Weights of a small GPT-style language model, trained from scratch on English Wikipedia.
Architecture: LayerNorm before each block, rotary positions, no biases in attention or MLP, tied embeddings.
Training: 903M tokens, 13785 steps.
Each number is 128 + 32 x the weight over its row's rms, rounded and kept within 0 to 255. Layers, rows and columns count from 0. Numbers have three digits each. The size before them is the row's rms in percent of the matrix's.

# layer 2 MLP down (transposed), 2048x512, rms 0.0221, rows 976-992, columns 128-255
126:122075129116058171140095133098169129185125104078141114120162116159158106135096137087167137079211104124141131099091162174067117144111111192117171180106146095130123133178136114104146220098090177108118105138089099131160144093157120099104146161156146197101092105149108157131133115052153100175132099164137128146139053147129107096114119160148122104150134198108104130105100071137163157103111
093:153205133105151213145100154151122152144095105172126164133109148126164170108165074150152034095096158068106100150157187163154121098150140110056168112159107110120165151141148126100126132121138132130150152073103124108118117080127109105087137105059098034136158148108161170116122176117105120165114126172117110198147123086121121100163134137116127131137095158125156159139102162129140178115147
078:141121143107133088135153146124092122123167099073072116103122124101148110138076127083066103112142138123085111140127092121186099138151130146151138172087151106109128089161175133162094136104129188106166133163130151134163162093091133136155162156127092112110139141108134136121057184201126146107159157081090106099151046077096133121136127134083106157183148143070128120079129126212066135152126
104:144134107154073082111112106072078107137083090171129122174122119152124184149151103155136158116117123096133083161133112153131165132114218095131097095143103157173133123126157153182088139115072161133194109168176125078132088123130175153102174076171126122073139107167117118173151101102105145151108141161144138111106150134170086109124086100063158158165068144104097154124153135106180164141145
110:078149124112145124159107143088135109127144131176169118155161098141109179164108063148128134097180098070176131105126105178141191116103064177115144101085147225163128090168156150120064154082122118106098140160155098143084152077174082164106173127122107125124114121137118059122133112130154094155053104092101122136131145149188142179159067138144081106155107107126073167150098107113224093133149
125:116055127128131052070170146107126165106117082103154119120090113112101143136137101189128142131095140132202118171158120112171095160188176129196119194161130135132105132134086106145091166178131152159105103121149094131171144178121166094078110089121108140172069124070099128171134122177123149130098170165161132092150181132179175081085140138141129077166118086127155128168132147146142201107104
065:097116115194123161165111130144141091152109156138124123135087168142129166124107127147173117131135043129110142135168165172153095129146202145092183170125122107069114098133116095117158182094089147076116112079116120125125113157113056138110153089135090144187107127143142087175135120155106143129112129075138170111151115147085167170176173080148128158202141093087131112117067131076096121151123
114:176076098090101160139096129099139170120117131176091112115103170165144152095166097121127106146118082092131135102113154172109125129162122126053082144103106134172097141129129162140128065163128177151105172119150092114175107152131070171160128125161164129121128164103200106182176147114179143087101120125127143105141130143080121124054104097179095135053192124134116135089134102133142147135115
103:143129072172050120163150098124108163115104090135121155171103175140135154151146106157097144148159114115139151139098118113133187163141091065126121104136125085088157077212112138122086122164175104142144072122104099155155145171151132088135092179073114124094094106148148173143152152143149174153099085093077114144104064085171117123193153153088048155089099126150129168118116090140123129083083
106:139124112128127129137156134135161121094129159135136142111171134122060104145124104131095132067124104107116145050199119155137183160139179149143170147151146126137063067142110157101118136130124089169160101102101151123123100100160131149134087051116158140139120081131111151133103127048137095145174158085118080143155153107116124167113080102098067182169154119106101114167109135124106142167128
098:133128134110205199144116087164145176157108143072180153148114123102146102166121114119083143123148076085121131092191176093121119130117164172106196091150099165128148089112117086099128158164149156117116133148133100127133105156137145198057100127150158132122086139181198132135142080172128116113160118152160143143097127108163108064044128148107134155103162154139152146115069157116148189184151
067:074106101127156165167130112156164162156122114125155147127096064145153151220166119124130092128146173135130127184128138087139126158090147168117118203109142092097171097115148154173160107117139102104182145196169111089127158111142109165181115142139108145146108087097146087069101142140104143141122165115027153114149107185174050144175101128116108111142047137142125127151220106140098117130113
078:125133060165136170133099095147129135148150129103097140024149092196117110124076154135068081105101147155060072151182150123171140117169102116141125151124136145151128157119138088110148144188053159105158091079174142114136208107171145192123085105149200157162145172140135168138149137116174096204095101081102141173118074129151109138164103154113159128145131154132123047112099064064130121140201
089:107157154117073144158148171171104075192122159115092156135117133152130092139164152132160160140134128149163113139057163081145120161130149118164106173061086154134113157136143135111104116142117137188108139109165126139117126117128117131111131101203117109107125162105084141127113161168133143145139102179133138090159135115119140124142094155164100150110160143154110107116142138125105103100081
075:136151112094122103116123127106087108103063122115082122175120171066156178196139103065136143104160140152076128126113156111113083090133141112089146181120113112154182145121146161124111104109130176083102116145145161050160164142132150115086156192142138112113143154138074153113099090150175095095157158146149100171127139162083104189119116120102109073125115114136149051165113139166070126157127
033:132133144105188153115115104123161080143135141165155100163139100119144102129166069180175156132153134136154157097052154186098144101147105135144111173087132144133109154070151155096094159150145165158132133134122216115134125131177105114093159159159175129193095149076094081094131147143122049105120149158103096146121090061078106105083165183111112144134129101124146128116115122139107119113066
114:133143148144199137105112116157129164110122131123101126128126112093102149138135156156158108154085173134170196183147164097121101138171139137159113140112129134124116195123145110091148147105070084123129110124099100132103139126098102163144130101108112090078169126167144098111113111126141072055148113142113100156195077137108111124156174161150145150113114157158098130167119134140102141092184
# layer 2 MLP gate, 2048x512, rms 0.0996, rows 977-993, columns 128-255
088:128112165163152130136133137129110161100119171067117158150150107138106151122156114113118105179130134161142093108105156153132140133093078128088073112161102090089084084073109094124103183116103127145117109138092079139138111107155179137123152138069167117130112077213127181141150160166161086149139165206209121129162120121092131142121132170182052145134093078130106177081155093149147165143115
077:113121156114136119096141127151081159171150126056103149093101158147132178149176141089148131108148129141078091119158144120112139152163089166116132099086140124160112147123179082151152091135126157151097076141137130165170115137102089057168177155168086172112092132103081121108130139176114087071103160146228134078147119136158135106125140078156119110143151185154061119164255130137103067162108
114:168127159144154121146116106081076130183141113160114169073080153142150146140148152132120118076150100082149094068161145158060132116120159163138098089120051155141093135120193111135106161163131153069158098140156136055085146145133145175084166184145166127163096100109135123184135164138144072085118144095075125082144170139141039122163171144083117119129122141196124120088085151123142155137087
092:105130070116135172117091137120147124107105082128128110106115177195088204095140145147127140096157053119171128161180104167122190097159133150092149077157144211162147029130100160075098159136118124113070083128112143139115102175119107169081172106084099123109125139137167102144128148065183163127083153140167159092170080107122116143187092050149107067150150094089124101099149155150131162117154
129:106183110101147170134165094102152053143142128155117180117121103134166113138149113125092161096211143094100149102084124113116158125121133127096122083088160148168138097117102123182188070136140152093120145086143125133081123123132079176175206151108132165154101113087186107090140129126102098149143183159165128129098063132099159125112165113118122130141128117120138155149099078171169155106137
058:119151114135124141098139167126119117137138149093156111187167158165184161129175181117134116154119112094171095126106106122159189130116151135106116145158121080137126131153060156067083142134154089109116107095103056146121075099166097119169141099116102130082155141091061180117129160176121116160102131105189099176170133133061115094108091111158151097103109138055110227092189119120133037170148
117:108147157110134146086093108064154156112173178132175089172114112114132109153147118151148144132114171180106145076100185121176126049106146117163096132176112224190110151130144149126148142155141165120174112115182090163082128113118156193140172110100085113130148081091129174108111135140147093155135146121150123131113126123152187093078127144155154121198180114153150145129139113068129151132121
103:163062139162117152150090142146075116129081089112118105129123129118172139130079116160127196124139092113172165121167097101138098147156104162200121062163195088136212073147142144178133148103091100129129155131136093135150108168148141164101091138118131100174083148112144117156139125151179153128111082096075091115115121113147114185155144121153164094166167138145175106186109107153147117181160
105:141204125139120164143135159151180100123106101153109130118031079159185079220141110171088130094101161096162123112131085141184142137105142072115135147101096080100163165154085112132174135070121115112076131110142088131129117121114090119156116127150083100158145142174116101111170104069164144123102119099104079159135124154117116162127158154133122167103055149131206131105182130069097115150156
094:154187112119175164127174119121174108157128102129130187147078147090149118100148099083150182141126174142144103111126106112156080103177141192049143103114074141174151109135164077102158166082133138126190128156137118121094092101073079122118168109150089139104143100115169172131103143098160102071120131121167116129163112138101112132144178116106115086155118104105199123065158123162170130092126
065:070182116150113138159169130131140114178160116138090107109091139112091097126172131148120066053093101109100078130087164131134137091049163166130095130131119102091109066129073144171150156125175156171128164029133102099127149078105113170115109150094132132143147171131121168153104148089118090153126119133158189113121101105135131078125119159154093095173091057084156218119094162134129124089117
074:141139141148051159128109080101184196187154146122100097158066158151074063134133140109126098135153110101126118182148143083098154117117106127125153151129122158130096142125162122166160116083082170116124147152108087139102135148134144146100106074141155118153118129078033174143172115157187128092118148143174083128136107068091159086161130141128151096091063141114127114139136110121105117098154
093:133175054151091129137142189097112130093174116135093135138187141116119114145096107107123155097098106153163088063115068140099110120151116194097114165165132097112171161108120125077146135141101160148160109109104114144103112159123110166194119155140103134141191112180091092123124143140132164157153145133149101158123129155172143125145122124156127092177154190148103141137126107073145126143107
074:117115188118121125184098110175150075082101081147208129122141177179073125081108113152129123100161147119157135131130099137133133132184082126096141155124098150123087090160044058038129083127151146110139083084152176205109162103148137159126134101154132142104107106186118136065113102095129144146113122130155151139122093151131146066096130114141121191142155124085106173143126134117111114090125
032:111143055139155103139108152126138146153096119158077148117074102162151099166071153088144190141152163143096134158096109158148140131136163090120143173109074110187137112072132104146111088139134153192121081106078083105141140036139121097111103131139172147129091173080086126138077136131081138118125169132170120169106159155094064107131134170113121090131118154127105142113171083149142110103117
122:120111137088132174096083092181121087114166107100074083144110100143106155139122094106159112134143078129127129097176142154092189145167078144109155137073207124119076102030095108109100137093078123115178106087096123091124069112082165179118110124125127156124163140128129109117112118139127097165169151201175106095115155158200157102145092067100176178110139112110082098124101165100132151135159
110:033139094132081166125102116094107167090167108110065142099106122082109124128164130057125085162158159141070135102179160131122129159128123161144162110120106115160122129151137113095116161160117085163026148167075120145153127168100163138133138144118155165100113092131142191170115145100114098152079120185104156099116144110187137103151138137113138106119126132083137111187095110154094147123137
# layer 2 MLP up, 2048x512, rms 0.0958, rows 977-993, columns 128-255
094:127201172177106108084151155156046108128131157160072139153063104157152166116147128169127150092126108156109084156182118151160154152116097105085125130201114081096084114148119154136134142062098123197160134123092114067143107137121175172105063101092155103113134116136143195133117141140136145156138195192163130120101113088097118120116191065126088140130065117117116170054076093141182131187140
083:128119118113155131081102141069147118117148141146118065173132136166125089177131146093172132108148122182150100138117092080119155057092097109148137127136139145076093195195083144168159149149119127080144154119117085126140179078111106099122100154134134112140110034094110102144146103127100161141125078081195081172016149162205146137148113130161110170112142179163139125149129157156114148111129
112:115128133093112111119147165121103140141085131158054155127122103083109160169177168158096141124087116172175086122149149233113103142087140064159180106143116162120079104111156061115122161145142109144148175155134140153100145098173126102111123145148133107098163151079132183169123166114120083089185062117094153129111129147101175166094157173110072115091110148128126156072093136173184187163085
095:108139121129123122142085142111174084161088099125132113071107157177043173133101134167142148084137095109170076179158160199084143090195171139100153077157082191110137063131126149072084169105129149097091098121128162147113081091149140152150218111085106145124128101122160149094133163132162137126074175125152133114164125156134096109171105086151116066144135059115118120118174125101119112118126
135:107137135099121120146161068152156147122084146227134103125123138139132128143104116133063103087114078123085134153125166189136157094105158132117165089117136078149143123100147124144130051120175086133127225122162142111150098129128194208117126129146107114157113116156120133131140089150177076080117111149117103143078113113159161099178178162128106158157127142160108111088140072195166166121119
072:166092131095117176109067070196167089152151144089093121097130148085091107120128101081112123126108109123127086137129109144150128144118087154140113122100156155061123157081116170151147154107111162156143079092192136163093135142082076150129164116097122176135126136123122096113131139178110177136071114146088136095142120133146089136097137186092109137125098120162166103183185076131146209133121
123:090129165183165112134146071163143140078139086112111160173126128124087129151112126159110081089107115101167094142088049101103172146100137105044152093128096133084113068141109091115145112135074029159121132194088140173138153155111149117125161184125107173155118127178129081078106146113126166068136085129110162161129104136091125146165192087156163141101111122094069105121072106108134157085163
104:159055218176146107130109094097119112134154205137127156099170167132138143076120153170151171173175122071135100148190135182090139100132120101113144099119142082101143118158154138177073166064101141088105115153166113100080164115089144079083141111102117196105134152128151176121132146121066118155106155099191113110151124131088106184057123154173162160137140126176074091145008131130127131116102
103:149159149095115113097122147108120074163115168086114081153173147121124135067126138117151127137170051130101143153075115085118136115139152134131146093171182138098123131098154149122125097173107144177145154106118153113086174133115112135145106155134147124090095146088118112108128122162078157147140128107122164136151162096113127119080164121093184118188219141108072125146123130167142149101137
088:144109118167052107172101161161102098126138139109137075130152138187136131198110199180114112035130128083143108103155144121125126139069141111201101126159162078079126141133126143197132100168115096099095131094088168134149161137213154171080072136133134117114123143137104043184105140127124124179149118110106148141110103094158146136138091179132111127084141140121074170141089107078070163178142
069:149123141107136181142140131106102114121148177145176108085108147195110148175169120128112233138150192166125168123139133109142126196156142148167113145131125152103096145117167113154161135107117076072113102140095182143192130208118105146151090141151120102095156140151111082094111143170114168159104105147095113167143092149124138144095163096094097126177118167128110116121106098105158111117128
086:104107164113076089095127125127123103192143081163204129137113161138131120153102189118160123106135120143150154140154153115063106091115103085098129162108172133086091142117164116160130158109136135112137148173095132155089111131117158164082142081029128094121106110131082135140174138149119124064148164155157144122144134137099119085133164144100139175134114152120122085114140116156094168119120
096:141217100139103155144109168154099114087142176120171136123120138095124122149099155087062108083111082140186125080131103122103134089125065133125153114127112185168139129110139122133202111177104181141116102121128140084119146123194061143190117091146156165120109104091165180160128096059145148141153126125098145075121142130072138093112141138149067151107156169120156184166118142159131098152163
079:156144122170162188087156119144136090172134121163126125095175099193140094105119196139092167186158095200139156141157114118105119090109180140151154129133172115085132124139172192143091143132146081170134190023095066096153122177127151155175055128100094144139148113084076054082129164176142132164133108136124085090114071139129131179102153150116133133066151154129146194129099099143145167162093
038:175163123128123082119144149130065154034100183071121171154150115136156142099121088122118109141149151139084182192111156156092093105188144145138125096125112111123099082172102125175133190187071105135110181141123086149140090127117104108096127118115122146191159139126141088093093157125112125148104112120069214137180095118142162084156154074157114127135134159121147139136128124060079098146115
122:126177179121136091122149117141133157090052176142112130167158111146072101097121127133144144159146117086135145106111102088148107171204082118120194150126093088145148139101199156079145103128119114106124087148140148118062166185127071131116171067095153172120059104162122165139118130109168095143098117120165121100132120153133103129070153193213123106066093166106157122077156111081102140096083
102:086151055164098140114114161181136147073144151123147157130100115106092120144165183132149103194154118145132134129142138147104109157095111105107154099121120131139097154158126158127133134160098078127074189126079127131080112155094163125219131101102148172128095100039133117112111203132196091189091069151103131105092135116161121113150168126118191099165116122122126153155155106114079101130137